{"num_hidden_layers": 9, "head_dim": 32, "vocab_size": 2048, "norm_eps": 1e-06, "positions": "rope", "rope_theta": 10000.0, "parallel_block": false, "init": "uniform", "init_std_down": 0.0, "optimizer": "adam_variant", "lr_mult_up": 0.67, "beta1": 0.95, "decay_shape": "square", "max_seq_len": 256}
Each number is 128 + 32 x the weight over its row's rms, rounded and kept within 0 to 255. Layers, rows and columns count from 0. Numbers have three digits each. The size before them is the row's rms in percent of the matrix's.

# q: layer 6 attention query, 96x96, rms 0.126, rows 16-31,48-63,80-95, columns 0-95
# k: layer 6 attention key, 32x96, rms 0.111, rows 16-31, columns 0-95
# v: layer 6 attention value, 32x96, rms 0.0911, rows 0-18, columns 0-95
# o: layer 6 attention output (transposed), 96x96, rms 0.102, rows 0-18,32-49,64-81, columns 0-95
q16 165:118143150165116108137153129157162102134117156080175170107100067173116120110154151179142136120146071092082096138137138099181132131084072118075188066152123060087107164154163132130208108111164065125129150110121147099176130084136161173127120089126109073061121148172116127114142116115132129104
q48 198:128035121095132175121078142102087105117133139160115126130142211134141120125206151080083167055125156141161109099076092161142099154089179169162104161161117175095132127129144106140115130144097113125165088127108083141095126159138143147137096178173125196174151146130130137110077146101112125076
q80 166:112158134121146146108137073115116116117104095147115168098157097201116107094069109108149098113127078125113111077160106160135122093193067135112157136112166096108154165133091078194152099102149100151131128113127153053126130138153133099066115039112134083104100077139150122145152078130117048143
k16 093:094190152078170104156094178156146092092114144131093166102115142120130170120113128111144088158130139159103145192195144119194170177131135135153153140160125181144160107125102118141127093136151125194105135113122081152110097134100063065087126071158173119131136141102103166106088070181081132165
q17 102:120139108164149129116087155106115129137105106131170147137170120131144117088141090155185121126138119066130073174107153100140141131133094196081128129187090109121139137199123107140181230161136159165142142175147169116116076124128094153114109108211088075084155108127141104190144099131112080128
q49 085:142096119160140163156145152173111151092122158124131134112172113136098087152114137106108148103106145067158128185193076125068187174144158115084155158154153118101037154148155108165097140100165121150098134107089126115136138085068099079067140100152116142056141149159163173142148103167080123119
q81 098:155160103168175110108103167126073104145072094110121115074148107109114114124165060105143159082178110181071098087148093165111078089127144184097144103105169103139153143195135080124121170112114137162115119140139190154076140124160167119118090071138120118120099117116171134142085130160077070148
k17 096:090159174119104106157078104176101093159088100109162159098125201163162136097124097120113092103093139135133150141093100137153100157102123125088096144124097154121194141140124166133129161126126143104142083098173123113058074088073121111149126083103190140154168139124199097111090097153044167150
q18 091:118124139136118070116124078110139111114122079159116128103218123076095123126075137154144141129148155081164115085136167109196116111140116128087158084154147127103086133197125168128145199172141139069086091115141169128070099125187139150109140122214109104139110090086154104108121111175093116130
q50 075:119074110116184145130107091095108207121106146117156088129102148143104132165108122113140186151129118047169134079185080101193125110104112124110115154150119072102141094165117118164170165094083072104120167132135171175171109116150165103104130133158116142134132081109087098159127078061109102169
q82 100:087100117135107032148134115094085142093117133148172147087104141139110115119121160187153217109168098061147107137075138120174164141114090114168178066147130167145157123160140087126180090130101122182166113093108150089124135091156133137068175145134091075107156100120135126110151105151137086117
k18 093:146142146156201124110143182108112126103118114060097176139152147098180127164129136092115202128094136096151111109158093082162091157168103157141109113175165079069102125109147104042152150112107095113148078119125136119192118106126121113161057172135132137090100140100179181167117165130142145138
q19 101:124068132120149127150146175127134107110178119131110148120137167090213133126084125107043162125107174150147142182193103128100102122203128139132092100125141152151161083070120112122072111075069147140127167122148162120128156151112140147115133156070104122130129155180188120149095206094157132123
q51 086:132082135109164123151167141137186166153108156123186113101127072105113170128186115155109124135129181192103112167107136101179098116120122097162131165155137180137118054099078144186047117108160135108111141177095106156180140154184158106133114167128067125124071110140150092106128101172107125098
q83 099:118082109147140144108096068103079140159116115133147104153170151039129089128186105116137076122116147116121148142155060099161064081151109160150055101121088115160161073117110121164118135136098140122141098089092123183100120176113183103107132130154162097141075129152176094147143202091138132116
k19 117:104178115146070081094129121139120124138061114122123152140103116122158114125121052130118148123119112136106155180072091157130091119107132112116070092117139145115070159133202207079086116124160183084105135128103141081086173092117188122107128156117171187095104109126083102123150198148101138136
q20 098:144098168103097131109142081207192137134115177188231128115134154070159130177120144116136132142150149128134128193078132096109122121129156125159114139134095148093158109102115118131097111067079168146170156090167130106149176141105098144118091100108072113111127116119139132110179147119137221153
q52 152:167182132145124114092187108115161156091135129096096109131148147153140100112131179196209134115103080089097142161099086117146179161129043122126141088142163149101113129134144091136134141119131194124147160089148217130146094094112114122085142095122159040098138131155139138117155123092159082108
q84 129:144138133072096114151123134111132142116071149122128131168116130108094112171084110130086146133140155141107096162148092101139093121157181163036053140097099181138119123136168108077119143172123129069156060139128098180091167127110184141147106136199129143155100127061120158088094137157086179106
k20 100:125153151089098122131126144228104082121141122143138116148127098135124183139117056141169120137143128092122098124124108181102074108118114104077117112082176176090114106134094131109124173106154161066114095149126082108053186116134161129098170104150118125137116098180098155170146226138111147152
q21 111:128091084119146092126086143148135147164171084116114108094143173092150129089076085099086160162158192119157179193176083139104108101157153148150064147150110118164137069139127095086156153151083139112166180131157074119137151078136169116138153180135099117151127164176127129179148200105130130128
q53 085:133083174165118163106182141100161126098194076039169170115127104178119157142192108127136125178123168126168147134147192093167117108086116112135084168148096121115134103128041121100120133108110107078106090159146089156117117115179123124119129138160071169131102087113111140195120112132137125160
q85 089:126106118153110074119077130088120125152165084134114122118109148076123058110147039073170148124128139137108167140095082177072081112150123190156135070150103200183105141110162098106117146187111152127186129104124147174089135106115178152147114174121135155127098085148152116147105129084142153148
k21 084:129136096145125150106136183126061171068096147149147104138105067111144091099078125108137110103093139111137158132122077103084130150160091183083023066117096125125157146172146083083135145137081132130130156185130152106145098130103158139101105131169154115128183148109092147099165195125116098076
q22 084:115099155158098144096128125163176168130146196152158074174087174133144124118181103235130137110202153061058146150086100116135109113121157120135108161089068199143096160104106133180111102174129162160138115105071124148133128139090125110156105145122099142142133086128161117107133122125102106115
q54 073:104108154133200143160153164146079184118106181130125124126113098107120118155085150094156140102140159127097120074187111162179134100146167139110142190115090122131126168122118099161117146105113172197137142093158166102121131163089105082085154122109139134125164157062149104101040074087147080080
q86 093:177156130055098092111105160138146102125094197125132075196096142161113126161072121140117102096119171148137132119130060096090121161112158145115106204129027112124100135130109160181088126149130182114111148120119115105095114120119104078138126132158134168118169155074106140067104083123114144085
k22 097:171095175108134174101109108094106057143129093126166173144154186118127079103175092169158160109179150132150103154086168225118094116131161137132132144142192173142099164092104122096082162117115140055137103094120112194110143140108166111149140135167131151134132101165123112101126107183155168138
q23 080:147079105086113143197117130124118120073156145135130033155110177115185132118162131178157151131187091158134066166104094124174183143131172151119142113127132180102142122110143074149147140191104171118165148079107091126173113107085119132131112154116093125132152040158162110123149096102127152109
q55 078:079126138154137099172137129159106128118103129134179163097093171129125176095069098129096104152146147209083115121102096115146085092175160134153103106103107120086184188106128125107118102156114188179144147081091135117124195171073106131128119132085147092159114114136192087110172176183114156112
q87 093:109167135144138118125107134110142136124136173078167121157073186202137147084137145149125161165224121151108106129139127127157175150080134159059136109128135152082157101127174067154163119156130122143174094074154103158095134057071139181107164151160155125169130077154158158099108122141104158125
k23 098:151099135093185099064099113098161107139128158056142112138157125105106130168172143137114129128147061141109132132119139150178161107134117175164200159106126115110086180149170143161123167162166155125134102155112055190164117100038151157105123086147138148201090142103130170116090112116110141133
q24 105:101137112129106153113151098135160105149096163111089147156107149088184122143145101137125164123130089171170122191102134100137148082197102195103095112129029119163127070176140101109111098132098156149162094137154110109116146116147153138110103170102053125126098091152127128149210160176158174168
q56 097:104134139154135176120163103140103154088142107145126191140129128183140093103097137084126071030097118051145155067118135093113141146182126130102113138130110041093117181172123114153140121153108121124136131140112204115101117156126072087142153115125118073118130127080141110177138146122167169189
q88 087:104085116138147141154116122105129123166154135066136199126166105136165116081150196097084138145130113094198132107115097171112111117205113182148147168137185148076109110128184058077067166108148148115142144095088079124171126141118134151113122169121135117142083088151143114183150095083139132108
k24 080:111116095110115004209102113154076123154146147109143090122134105081093129111177123125092131167145110154090108150104173141128092124127134167075113132124152184156077062119151150130101145118108106133141110123133084134145105146112165103149150147105107189074174139171185143072136145115120077092
q25 112:125089069081135074144074109128101094148106076089078107164145209078184140100138120133118105124156132197198125124145051151121146115125158174104096099152116140146141067116131105125122121156074137091160118164117084171113157078111147094111136166128128168179092102104148118128134128150160101089
q57 075:120083074065139149128130102110096084176132178164122146136129152188151108104147091110121183107108134129199129136130126169102119131140119121140131065124175093158164150126143139097116102075173057150142158219051104140092131126082176114103150121172110167108091086140162096142149122174123110119
q89 094:090093073104125112115087090076064090145071146112133101122138122062169133100165107115159135089151123173211163135048095120120093088146130153151092112139125153111138064074155063116094131133082142116175131100156114126132133143120166156150102138139114135129066153144169118138179152147095161082
k25 098:074138097167175098126101102155154110166137129111145082100110129157142130130119132169132109199129152151101119148171141116145141133132130182114132130131138150089108163207114171077102149157143248100132155047114093133147090140060154123101111150128140193156167154147118126186136184124119134156
q26 130:143123149168098161117174065134140146142147181103167188158092085187111123118113163182116074127093098095131088148109180132154142134170084107169169142121085109131127136124138111151089142108141075202136153140113149114203110101098101200145130103143146065078162112169174127082125102123134134163
q58 123:136169123120108145153108110136135155086071143122143119153162020133110089157152132132115156087078151100099139117133159131093143134151067118088138082137147142151103143134125092148129086146131058164147180129065164091165090092132147107093122086120129086048184154148079156151139105117106074074
q90 154:191167119135118194148161096167123175097105134163112169111127113128122127146063132132121107130092072108146087093133138089137122114156106100123143127108136110138145139120102143155117141127156114141113132164132177086161036137177088138072083060128116036053221130132133116134167103132133150136
k26 137:150159118145093187162124107186061154116147177091044166122130154165093154076054142138154101078137094160103155160204146125102145165110092135135122161101135144132143125161099126147145112136137124145059144139150165138141070082156065122174119052158103138119145129122140113075134138142128099122
q27 096:153091158151178209139118155136143136085128142089115177145141098175108138115096152128119181116092077101111164160155149147085156132168126149210124126115137180150124141116066091142105108111115129205105130128113178121137085108144081174156144129092109110103178145145183117146094099090165055082
q59 104:113175105148154185125086085180143180101116151093139100189163094146115123129078145123168089088087126055100116148081130103115125128112070088146160091119160122121138128115099132143161079129103076123179165148172189102147072161130108171126098112109131083078165142133063111080117105095117111091
q91 128:177176109190132154151166068138146158070099151149103194114117089169115130167095156157098150121096088065145118148117164113095129122112039119095152127119123166094106113154120142103155077171156088140093091147133186095143095136157111171118085102100080091074182170149161137147127129115106109119
k27 149:117161116162087183135125102161128128094142129151141173090097100145108109156113180132125088132114073156108161111139133103163147171141084144105141129150139131177141146131140114181133097087142074147040158103141134052144080096137062089089102077129134058145157085158128122109163034153130131147
q28 067:113131167127095100160126129085181187106091122137074177112108160146142144171129146102167169186123131131115128083154195129079159135082082157188126113135064137112118094126126160090126169175099142124153157176101156172145110125104117087137159172140126160073119095081085099165152160164172066128
q60 064:173122145156091153165171138125101121080118129179134117144080148161114130145156106070108221120110085075127137194101180170102133134099101162101087088145106114090046109157138128123137078160101097098150089159113121069082095104118179146112131155145122134062158122116114161157139163167151111159
q92 087:127128110087087128122177109116169146098137099118064068140107149138148149120110174217129166151137105117128068099151155163155222209110104166164163123175151128099165120119221138154130103115146110218144151128147147115134095092134105126127123087119140112130176145140134132116126147137159089148
k28 094:103120105100105120073141107069159165136146157115119103145165136128123172116158214109150102117122145128124113107211143118128174182141109150137125144190140131116171119113150059154150097100115083214069159129089104145191138125132082138151156140128166105116083149083119163064100131115162076113
q29 110:106127134146139131097128113146156122130138089076124120131128155112138145163157138134163134179138101137173122140132189101148187097119119159123110059115138097173161087164139078085204136151131111113138161126143092134223149080154159133118137158117134151089162061169109184164183067152155107204
q61 085:101116170131144129109149100140141171180122155085157105125128038122117164156158115127097166137090139076152079109130109167113100096161130097137066163149150135129117112170098093116097071148113096110121088126147129138166176179104177207096166172134083134089066134087088153120076136103168078118
q93 114:085111155136151136126125153112195062137174118114135102103083097083157182089124149138183133183158120147144087074148193144134142098070110097131141132107157093114168096094118089178162075137124133146093137080112139124200137078130157150079157106094179128122132065143100163162157085102151112128
k29 112:146203105177118105121190152148182141073203138122125083136151116164158130084119159179123118112133093139152147156108106124171173128128114032105164079156099139153119149120142124144138080141162082066152076142109104109194102134117144159154133151092094158130119109108087161142164096126111179170
q30 142:104192132117172113150053144161171125145128095098117158110117135110079126110145115157143107111122166075130134142117150107130142143072165103062073082147134109078069163156118177108214148188178144055097162135138125157112086112110134169120128164163131141127193151159118125109153064135129123127
q62 170:134183118138137161091186101140148111100152116135111177138152140118134094140109155172159108080072084074135148185153119085122190138151030121118136093126175138115139119119086125131135137093173104155127178127109179129170082095158140107102119092130127077074141107205132144122171080140127067158
q94 137:127219161055156071147099150137170087103082163106128135105146094128137085164142146137135182080072090108140143112153160116134142150107141070136124106152113172135098106140127141104149092209101111175124168170099116074127169128164096151103095149105094120112162142126149180119165132183078084135
k30 101:063101135134126145092089183089128126110153096127165101088150108160161110116133139108140145109082131133141183085080099104099114160150152159118116128186140110106153110203160120133144135152119140083149124109156187128148119084157078108179095146208117123205097127056115118175090124108163065164
q31 090:112078173137099168211125103163077159174133161117151148128105094100090115149124153128145099142081138116148143103170131182129154108121149075143130174124070071156161074173088116073181073078150100148079139147145125109125161135124130107115177148089171139079130100108084071117117085089135151125
q63 071:149160099131077125133115150111116156063094132122133140125150086148150090144116145124134113134063170125140108106184121109108158151148124173146156214149117111158107160067148079140164108116097070205157136143124144046098129148122065136144083112122183141102148170085117167104092121070154071115
q95 102:177146123125151181129163153174110175100126110180152159126116075132092144182089107049102097097089156091150141144163161083163097100189162082158132141124161118151105143126070161108125144083130090122131143204139148094137125160204122061113060131126133127143151173089105110118124088123114136128
k31 088:081139130165123175090122094146160139151134088146106134091113185158064106095081098116138148108134116080100194146108139111133047095120137104103098096123142134141140103108041121129128158093092109053115092145144125095069111131205109142094182116121122097131110138156151094130114202089123129180
v0 095:156147094169102161190130126141148102136122151206200131098089090154124138071108136082171123094168076167171184085141132114172085117158124138174061128104131146125209100137145144179095166147107173167126173121145091171149129138116137111127145148196118130157160129112132083158104139109143151116
o0 097:133109152069134098100087132099135139123149138193128165129147124145130137130137088121126098120137120090110119139126130071152060023149108149073129115069138161140114108110079113147137099183144159054074130136142124199127139181144094098123087133139126129068179084163070126093161083137083139128
o32 097:140142135165100135104130089115096119139142138121097147099081110137088146121203106163146131122083154080168110105121094161132044108111131061077111135086106129075124156119105100150169090137150136076099117093141127066104147149054105152093129151130134102073102136025102120145100147103182133093
o64 097:125127136086091147150110171128097164144136110160059158119138142068154124112113102106125085137127095106094064130156103186084038063148158139112140135086138134142074152141144160112080135145134106145134152130126174166174144138172074127165132142093124060095124128114108131085183139169198180101
v1 101:145075141212168094120159102127110110142154108120141145124122091058155165146124093159133080095196110088153107092166102100096150111154087135041138093118185170095124106086116138152122168126159132129091108149137143119124157097097137102091112098134145178081154066187148152161087075093150134128
o1 085:133166178066168141092128145178119123095158143120126142125160126112164135204145096095094184127133171156068131119102141120140182130103105116161091179050187141052102083108080137099153105183104152123108148167129172095088075108139141144158144084127120164128078102090119149117104094136123132110
o33 096:110093097142125142092144109110150149150202134144122150141136086094133142084080160068120099140105111113171120118168114121153086084094187096091138140003132143160131098161107127150072117201107105124107058144154119098112100111097130129099125115120136174113149095068079134145155149132193118131
o65 114:088142131124086141094151148122143133119134142120128138104054135191161151117167160112158157126149149119091147108103106145172174169141133138160175120124197139082119157092215069181158109212115145066106181123146130108120113102146157171151097194159095123158132125106105133143116176084071110123
v2 094:120124152141094123184144110154111163132087126048137145134107148105166115106109129201081121158126150130119121107143162089172117137140158127070132089157097070079179077099137122128134171110136116135153169093149159155060229105171133143137102196103144091138172103112120113163137112168101075104
o2 104:128190155093107103125176091087154123132158108153132125183142165170182142179134155158186146114148141111132131136100094103130122112125088161190166146218109128108142119152161128117090096123132129086140121093128119164170100104036191158091107086111152128084059184114130126086142128114140175122
o34 092:131145138117114137132122148112110111142184183175112142143093109095171182107083089144132087143149095110089104079169119180109116196118147145138071136213138181186095135130132107133085129200126097101116093173143087154098185135137093161169140118147127145073142133077101120088165145139183126156
o66 097:107057117128177110160153138168047128173132073149142186069157062159135138133143064113113168152151129155117093099187091151102142119091120153179175121137139068160154145115060108102078095117161127133129121137176128094102090110122210142098131140160104144114115115122134131134077149140151103133
v3 102:078128187202139115083113118173186085129080139111105136081157123142121141126140111117131172188118174096092168078149106155134096131078114134077138111129078074084093102146145089125205126139110096141157078146147177106083133077106125153084149155150144155067131125166119161141116149151153101170
o3 099:168037162148127119144128117110095128128150164088132096110135093098127152167144071152148155149166105194103110087160154200133113092131217123179130071181160137084129139104092137141088144172171130176159160087147080131095139150096166129139120145062099139149169100139146169132099140118131109123
o35 112:150135151108020137131089186145118133138108128170105097161134174088143107105098138155118135115181118122107072152156135126136120191147131175115122112224171135104103160135195141104098118154059134133148122124128085091145121059145066129159148122147107086141177141183116167099122128163158142154
o67 104:155095140177151082085149107147079118164122138079180141127128098157164097151163111129167201122175155126080110097147137125105162152127103072170146114194112116140124138104115118083090133195177128165174153103151090083068158099140188130154106102118157062104158137130162113135088154173129112172
v4 117:119075100158105132077183141114143129172117115127187126110132079112121136108147125135164083073083098123069114124155147072029128111150147109073114162123143122143125167117146153146130192176143077108114148159081147137124127173091111154137089167148205131173113129188121172124134110109173112077
o4 086:102155100127141123063125083131141060123142098113182106186147100109148125106126125138122120131117103172110155076168135113140173119128082175178182134158169125171154178129144108121160137107090103136175174181081129210156140100054148154130119115187148107162168131117118066131108134118167127191
o36 124:128099172142148108148179118090135175106132149122100133116123140123108116091173091162153141101087116086163133136123138117130089066165194107069135191101131095132105134175067119185115122158230191122091134129163134115118146121117156095082139146117125188080088090106155144170105089111169154094
o68 114:120104157078076139113122133153149089138153139124163139062082100128114124112157107078153132109146158123068132063127138122140120159092145054140088074149187110103129133139149132182124114194103144155115156135097139169104173173161111085145078130103091146130177147077103106189077180116146078081
v5 095:083124132116100119155104148146142150121154073133134137121111137139061111138088155131153109139091095120158123185133082149108139155100219155165130129136224091143162168130122142161184130193099138129093176134136115082133133146129135197158065137134094120144129113162192133177169187123144189137
o5 092:095113135146080104157082144113116146158095136118093138139128147073145125063088147188117118132175129124149110084122079173181151206136111196138101102230155150135111131138143113150107132165118124174192137134088137094140131104163091142129183116142177066152209095120136145120150117114107114130
o37 099:118135193129149130110132097127125132062140153108113109135150174156145132176169071217183108140148108183123091136100104110118102109145143153147159120202125147061150119136102096159131088121199177149132147129133162162120102167061136136089099109095140196116154132174172139130069117125159118084
o69 111:156135162110163122152163113123182105120115144139137174137187131109081096151132090132099082122140101134133141135092175041122110087158113114105102169183132195113101084190049164165119160058172096159115129120119143139137117124155106059107117091104133158097161125131137100122151037118128113107
v6 104:161147088182098125107109083095123090154085172113161123147135094107141191138116161118088119182111079121197125132162135131119131138110113084125096165162157058187082164147223098085103132166091123118096141123172140133149109124126130138136118121164181093115128152065096127145117147157184080082
o6 092:156126089077079111127196111117135142082120090136098100137091136124153108168156211141190178156098048115110123143072119153168198163185155185137141108122129183126145157174144095152105097110144096134114155114140090116129132136146126094148103179134121167065095161157151130113117118138154191129
o38 108:118085128118099140123193098151134118133140129074082113112117144111141088086169172150108107114147130146147143159120060158139072067156158105106178171079079119109183127092145117193133150086117176145107120030112137118152091067117125065070121143083110095130131145128142116109090142084136133091
o70 093:089141186100149131128079148105077147186136166098119154135147174083105109121102202094144111147100158132066099123141109163111124100147176131077058103149048130163146141184123156143117125190129137154124066122091121102128161158122129069112142127101163139075097113131158116162096192124172147143
v7 101:111124183154151068143109116127117150099154114153206119138151178125156083122162139132113114101123152111183021185078104162138147143118077109174164181119186107170143177114081112069154186168134115131131138132079126120142144181137116074142117144141112112141130077111147147178123106121095135101
o7 099:124138115116120129152200131131152147144124133109051158120146167112193103144119163125120091180115101114164111105119119159162142077145131137112181144135109107138109118180188142141191099082082133205176160122113139040129113112144168118124146132149099100122108142127162104080127236115162165144
o39 098:070125132142144151133047106098070115119132117095160173167195093064101170134093098119090131134073121148097140133097167106082084050114115122171109067162149107103135114138057111076132107114120104155145081117125124089115145174132137119154128148096116176175073153168105144128124172138154100137
o71 105:119123079153119155126190146142127114099134147116146158117092114183189121167120100127108118136132100137226123122090129089186107063161134161084138180080171160141102107119185170140135167076145105101124139091147127126075106139140100137155122183193119099186154110145137139132100154053140177120
v8 096:155098088113136115117090159097166110127136077133157087155151147137122101120195128173160108128137169125204165125072066139155137125193126072102120085128107092061175131132129121176132111084120157074167149140137134093161098133123165103122112095117044102107149191128152129128119104065135177096
o8 106:103131098159183182134108134159077153145106184138112163144090128113121126080087129104093133134127127103141104182091087123148119178191118111112107149113115081141106078081053097112115150166151077151210140155127126116121166148157036137136150157139159137158088115175162129154097160107066107145
o40 083:127164107134139127116098090135101135139113189133113123103157086100097157120108094097174132111136098201091206099082069189103080108144115154145165167073063145156156149143134135134071123152106197141179141116137202124109164142105137160112116109127190103095128142071147118085130145095104134161
o72 094:094127067129130153158076133070124131086102174149153159170135146083126148075111145103140132135142148099133183175110116108182152225193120171121098189121125144124096090091155134107108134132123131140168153109140152077155170100074091157111134118113161148204062195140131149138138118101126123116
v9 112:116134120071181063096119137139123143125077146160131113108124135096103086097152172080142142063137157076102115154102118175144126148096086196125132097152082176128122126138133129171115164123131083119171114124185126151086091170167160081120066112178051163139139081111189125099158127174148124139
o9 083:111093116138165090117130149119112136155082104164164166100115139125128108070156034100148072084173175112121097120162134073142115174164156143129092173099106187168148105161165187138108134166190132084088129117117122159134096111115099124114138137155134066087161115106132072205112112106159166135
o41 127:154150114096103126141091162149096099129115104183137067151149153129139134182098123127114108117155117113111175126131141105100130183111064138159062035168196121186127128117100143073128144131113081127161131169133109162145120134208103112204143096124124102176151130172140129108157102160065123168
o73 124:119139117088139099063105147119093089102092098132116189116097108149146122113149120137158169109168162132156149124153118088173145208187095157143131209137179170104071156154160135128109170108135131111071167095084132177090115172169141123138126142160109105117074174141156093089115173127098179095
v10 096:082109140207099077063121118063124135175175123078123110152179134102112098143149143142127064175091134154180176093113090175174102122084068178146101112112153079122134169103115108129121195125130129158089162074116129101085116176105127129107159140116109121127130127101184133168096123102128125163
o10 095:086095081117159108161107127140104150185130106122109137098141129140125191084150206101143190145089199097127137162094114167161153179177175111126071136109123132129127099142106122111160083150129143200164148124121127143170164127149078094153156169144163126174131138193199124157090118085109102128
o42 094:088107091123117171109088142124158105132123161090110115113127078084134102063099143098120137112081098136137134120136118105128051149075137116126137120153140147094092124143148120137068108159045149101130094071135094105123117213084088133098112124113076101108177178146098118169098171108204179092
o74 097:121126127201157123125149105146126131220092134126156174121119120162199132170141119129177175144122107123112128136074105133148139072169149154142084129058102151166122104150172169075138145125143086138146173113120127160139109142122161142143066144129152105137118135205171108161163145106186156040
v11 096:125119125116109042128125133147129182123121090079147142151125091126140115163151136190086102088098139015132175126108118098095110156111122149146191139161090146086090099119111162150119149142150123096111134146140080085143143122138151095169061167084184185165144091168114124148113101102160144188
o11 093:108108155167159120120175138086155136174161139114171124138113087146153111077111164141177145138163147163122133119155119111120170240122086132171126160224157121103122158131175144078091138088140118081121118091089147124127155108157155160145100148179113098195101109136123085150078155115160083088
o43 099:144163116147172138129141142080150128150192167114163092119182132136211135122070115134179089127139118155130215132164105140118128148115131126144135143084129106190114163069131132164118116114171161156132156163148177147161128154123210148148122078154157193151159156089140106106174135082103070113
o75 102:118104159141174121069100093095117104108120129152193149156128054160090186146129143111123164138148147153112160127156174026160184195161106171124090158206179132126114125121109127123125154110131128116067103090093092155105104139162131125122112150159101192119133101148111123153105136113065143098
v12 107:125155078070180076139158150160181176136147126129182141130087089151079141123089131082136158156121094147065142117089188048098123134147093139164145151138124112134194109176142150126102134113116179171088130104111086124125128191098116137130120164174069116079126134145178106131160096096152170140
o12 092:150138119139139160165109138061141132142135137128156160074158114148205109148080153144114103082160113132124151132139172094124104122109073142163154141132141175188145136097186147092087153136169127111048141176157200209150146123124129142142089098118130096144181179126135126052174089136128144098
o44 114:166126172173116135157170122106140134098112137113140133091109176141129066110160123119177138142109145065189145158129158113140157197140145075061143159134122085144117136136083146175158107141194130102104137159152163082150097162119136087065176115119140176126126131064096160204099066108129149111
o76 099:081127126090125108137121116087158105134128118130070129134175168111148147123149195134075096127147106129146104168177174165129109081146145145114142160135135135156126111081097139126160145119190092170040164108121109188158098129126047100180081132127125106130153106178157134070200071116112172121
v13 093:189099110103172140141105125164131141052133174141181148121145114134125151147195138129118125075164191113158128170115086152151122140075122124161144167150101116107068125099071150121096149130115103108165102059144100114093089077138141092135117122175133153186115238123103148104128173136114122156
o13 088:147059162105117113144163124042165135099176126139137090168130106136121131110135108157166130120100125126117124104112137154086131175089116146138136118177130089115117143147091094131126070087172144061141147135146063113129168103134133094110145150141143149197141096148063070187142124172239112123
o45 112:129148109148113145113066137127132076121157102143174090093186149129161134162103103119109121079126143152110183149136138130139106086135069168151109077059134110170146149085153131096158121092075094158199160147117166129154133101143145146211094116107119119214170135162122106121132177110080074163
o77 085:129121155133117132052088097104071126106176107119122124159151113157140105126092115118120173163121134093070155109113129080145149181118088187090123199183145158117131105113093107115145158109108168116112128133094119120092158205122070098106190117092159210164107104111114111149082120154068161164
v14 097:118080161103118114119123191083120160115151125155112139100115103135119111151089092156224131168091092115113066111137166163158132122116096147151171085097090136150102109121178202130169142175093150103116163131184165122163142112128128140093086129178186078133132169063140167129085144081102140091
o14 098:148110108165104172147126114128079115111137100093087091155094165063128119082131139133147078128084126117139103135148123168095154079145138083107100155106126132163150148099151038166139136145063125166166110079138093158053064139143122104114126157114173094143107127131133100155088171054121110205
o46 104:087097133132139106115102106131203152095144160117105128125131111111075123113177155128138139192164089172123141143118159128086203134112110176140120101210086125098176107156147110175114063125121163161118096137116061125095109206087120136108148153103064140101151091092091164153150074123134157103
o78 103:079177071131170082164199112079125066092161122103085130143151129113107042115093188131127071080110124172161154175137115162100163107149154130071135143086150170104145146069154099128145126121112117153078108095129146137088116101095127085171116096113129121113119127134095068107073110115119114107
v15 111:169129150128125128106139083074129123134080177093160120091053101077107136148127103152180236137173125180093111094137119155126156123193099144115140101137105082114142087101142117098141110141179152139162080031130142147132150116109119136105215146138103157131113083108127133136148104114153102157
o15 084:123128174081175089138105141119098135163149073176157129129138088143134153173102078134101095095146158148122138119110182114113126035124099125119058155088178163109146159076115178148125103147078110115114131165170139161135104144107190152114208094100133139112143156084069193107115134098116148100
o47 114:124094137186076132147143157115098143185139122167097155137097140088065105076136121054121160129151134073119091127133168097131107147160148087088061116153157168169127100174064148147114127137076071142141079120129118035110140131174064105096131156100110105125098106148110130174135133155148138150
o79 105:122104139135105119137149120144123162123191098105095076132105134140111153137130135200128106131186123130156099143163139158158161090106137116166224101108153123105142170089173087183112068198119142110106123123162116079122065097096187160122169185158118093073148102140134112077105141115089098170
v16 095:105051166190187135075122147087152187110092131077072128136122156143107118130130105197124093082196134152077133128127149150084145137105091113058164075170124099168134183139145120164106158154159134145114161122126121097125176140093131178158135114130141133168101094099080163125145115174104128103
o16 089:118148105078091127103087088156159140139155111136179108130097134119134127132101105105138146066120126067121067142124166107122206168154104103104128143149123092168108123130165194107175110186045115099121098085177124124080112048097165139104195167140160135119132133078109149125129169109153086143
o48 091:152120175122161171110128121110196116077141074136093098112163132144120153175107089140129115133144089118166105128102193036131124147153093160135058124170164129138125111134102130115118140118157075124110127182113122179155095179146096107117121125162055167130115113193151131152120058173065112159
o80 112:097050122148135121121177119136134110068158091128179108097107103147162148139179108109162166125143179154163116096127114108152196126126163095183178131106151094080150132114152095136171102144111142105130178087145138088063131144097220113125123129118097117144114155181166129081079141080131060136
v17 090:112091134127113098070076068105120108117133096185125119133127140127128120117156117179184081113145151086222114186119082150153113131178164125146076185161141074110146125085085122132124120139112122074181114106166119118169151129156113112129192165200096125085146152071111139150125151095126102104
o17 095:098093132126128109119110173114111111133111128147093104139096162101178087057097129181097105164138153158142125123151092211167110081167117135110117111130109100121127155130090095137106095170118107171204208135118082128138125136138137108145181183142151124164110137232142135118092204141089142126
o49 101:098177144132124109102096089143089091110173150147136154125153105104100160131151111186147131078118130188066124077083085178103066061140119116155144078121098129105172144133104077138129113117111168181129117079148169129067117149093141134138051132090122100091088107125144145063107178126153085125
o81 075:138121115122113147183066142097117171097086170132131162140139116116169111122056107132075105174136147104173132181111102087190066119152092161109175176113094162080103108137108137119063106134095140109169111123115190111171073094127123154128175130088170154116076180143128091153106168141146162130
v18 096:154197140172078152086128130151099118158157165090091157145149172171117081120155148076139130170128137105143091148112111130105110153084097198085113073158091162122139119156107110103179070081117092136148097079184080149117106078106136082085134126178140111085178117159099100156145139158107167155
o18 104:088085169077129129171132153090124152173106147175132172085136177119164088095123155107121139154133130093147068126139134187119166231107243110120079126126107108109125110186146123126104137160170188156068145145121144109153160101116124075088121164128133136117097122112112121139104094124161122124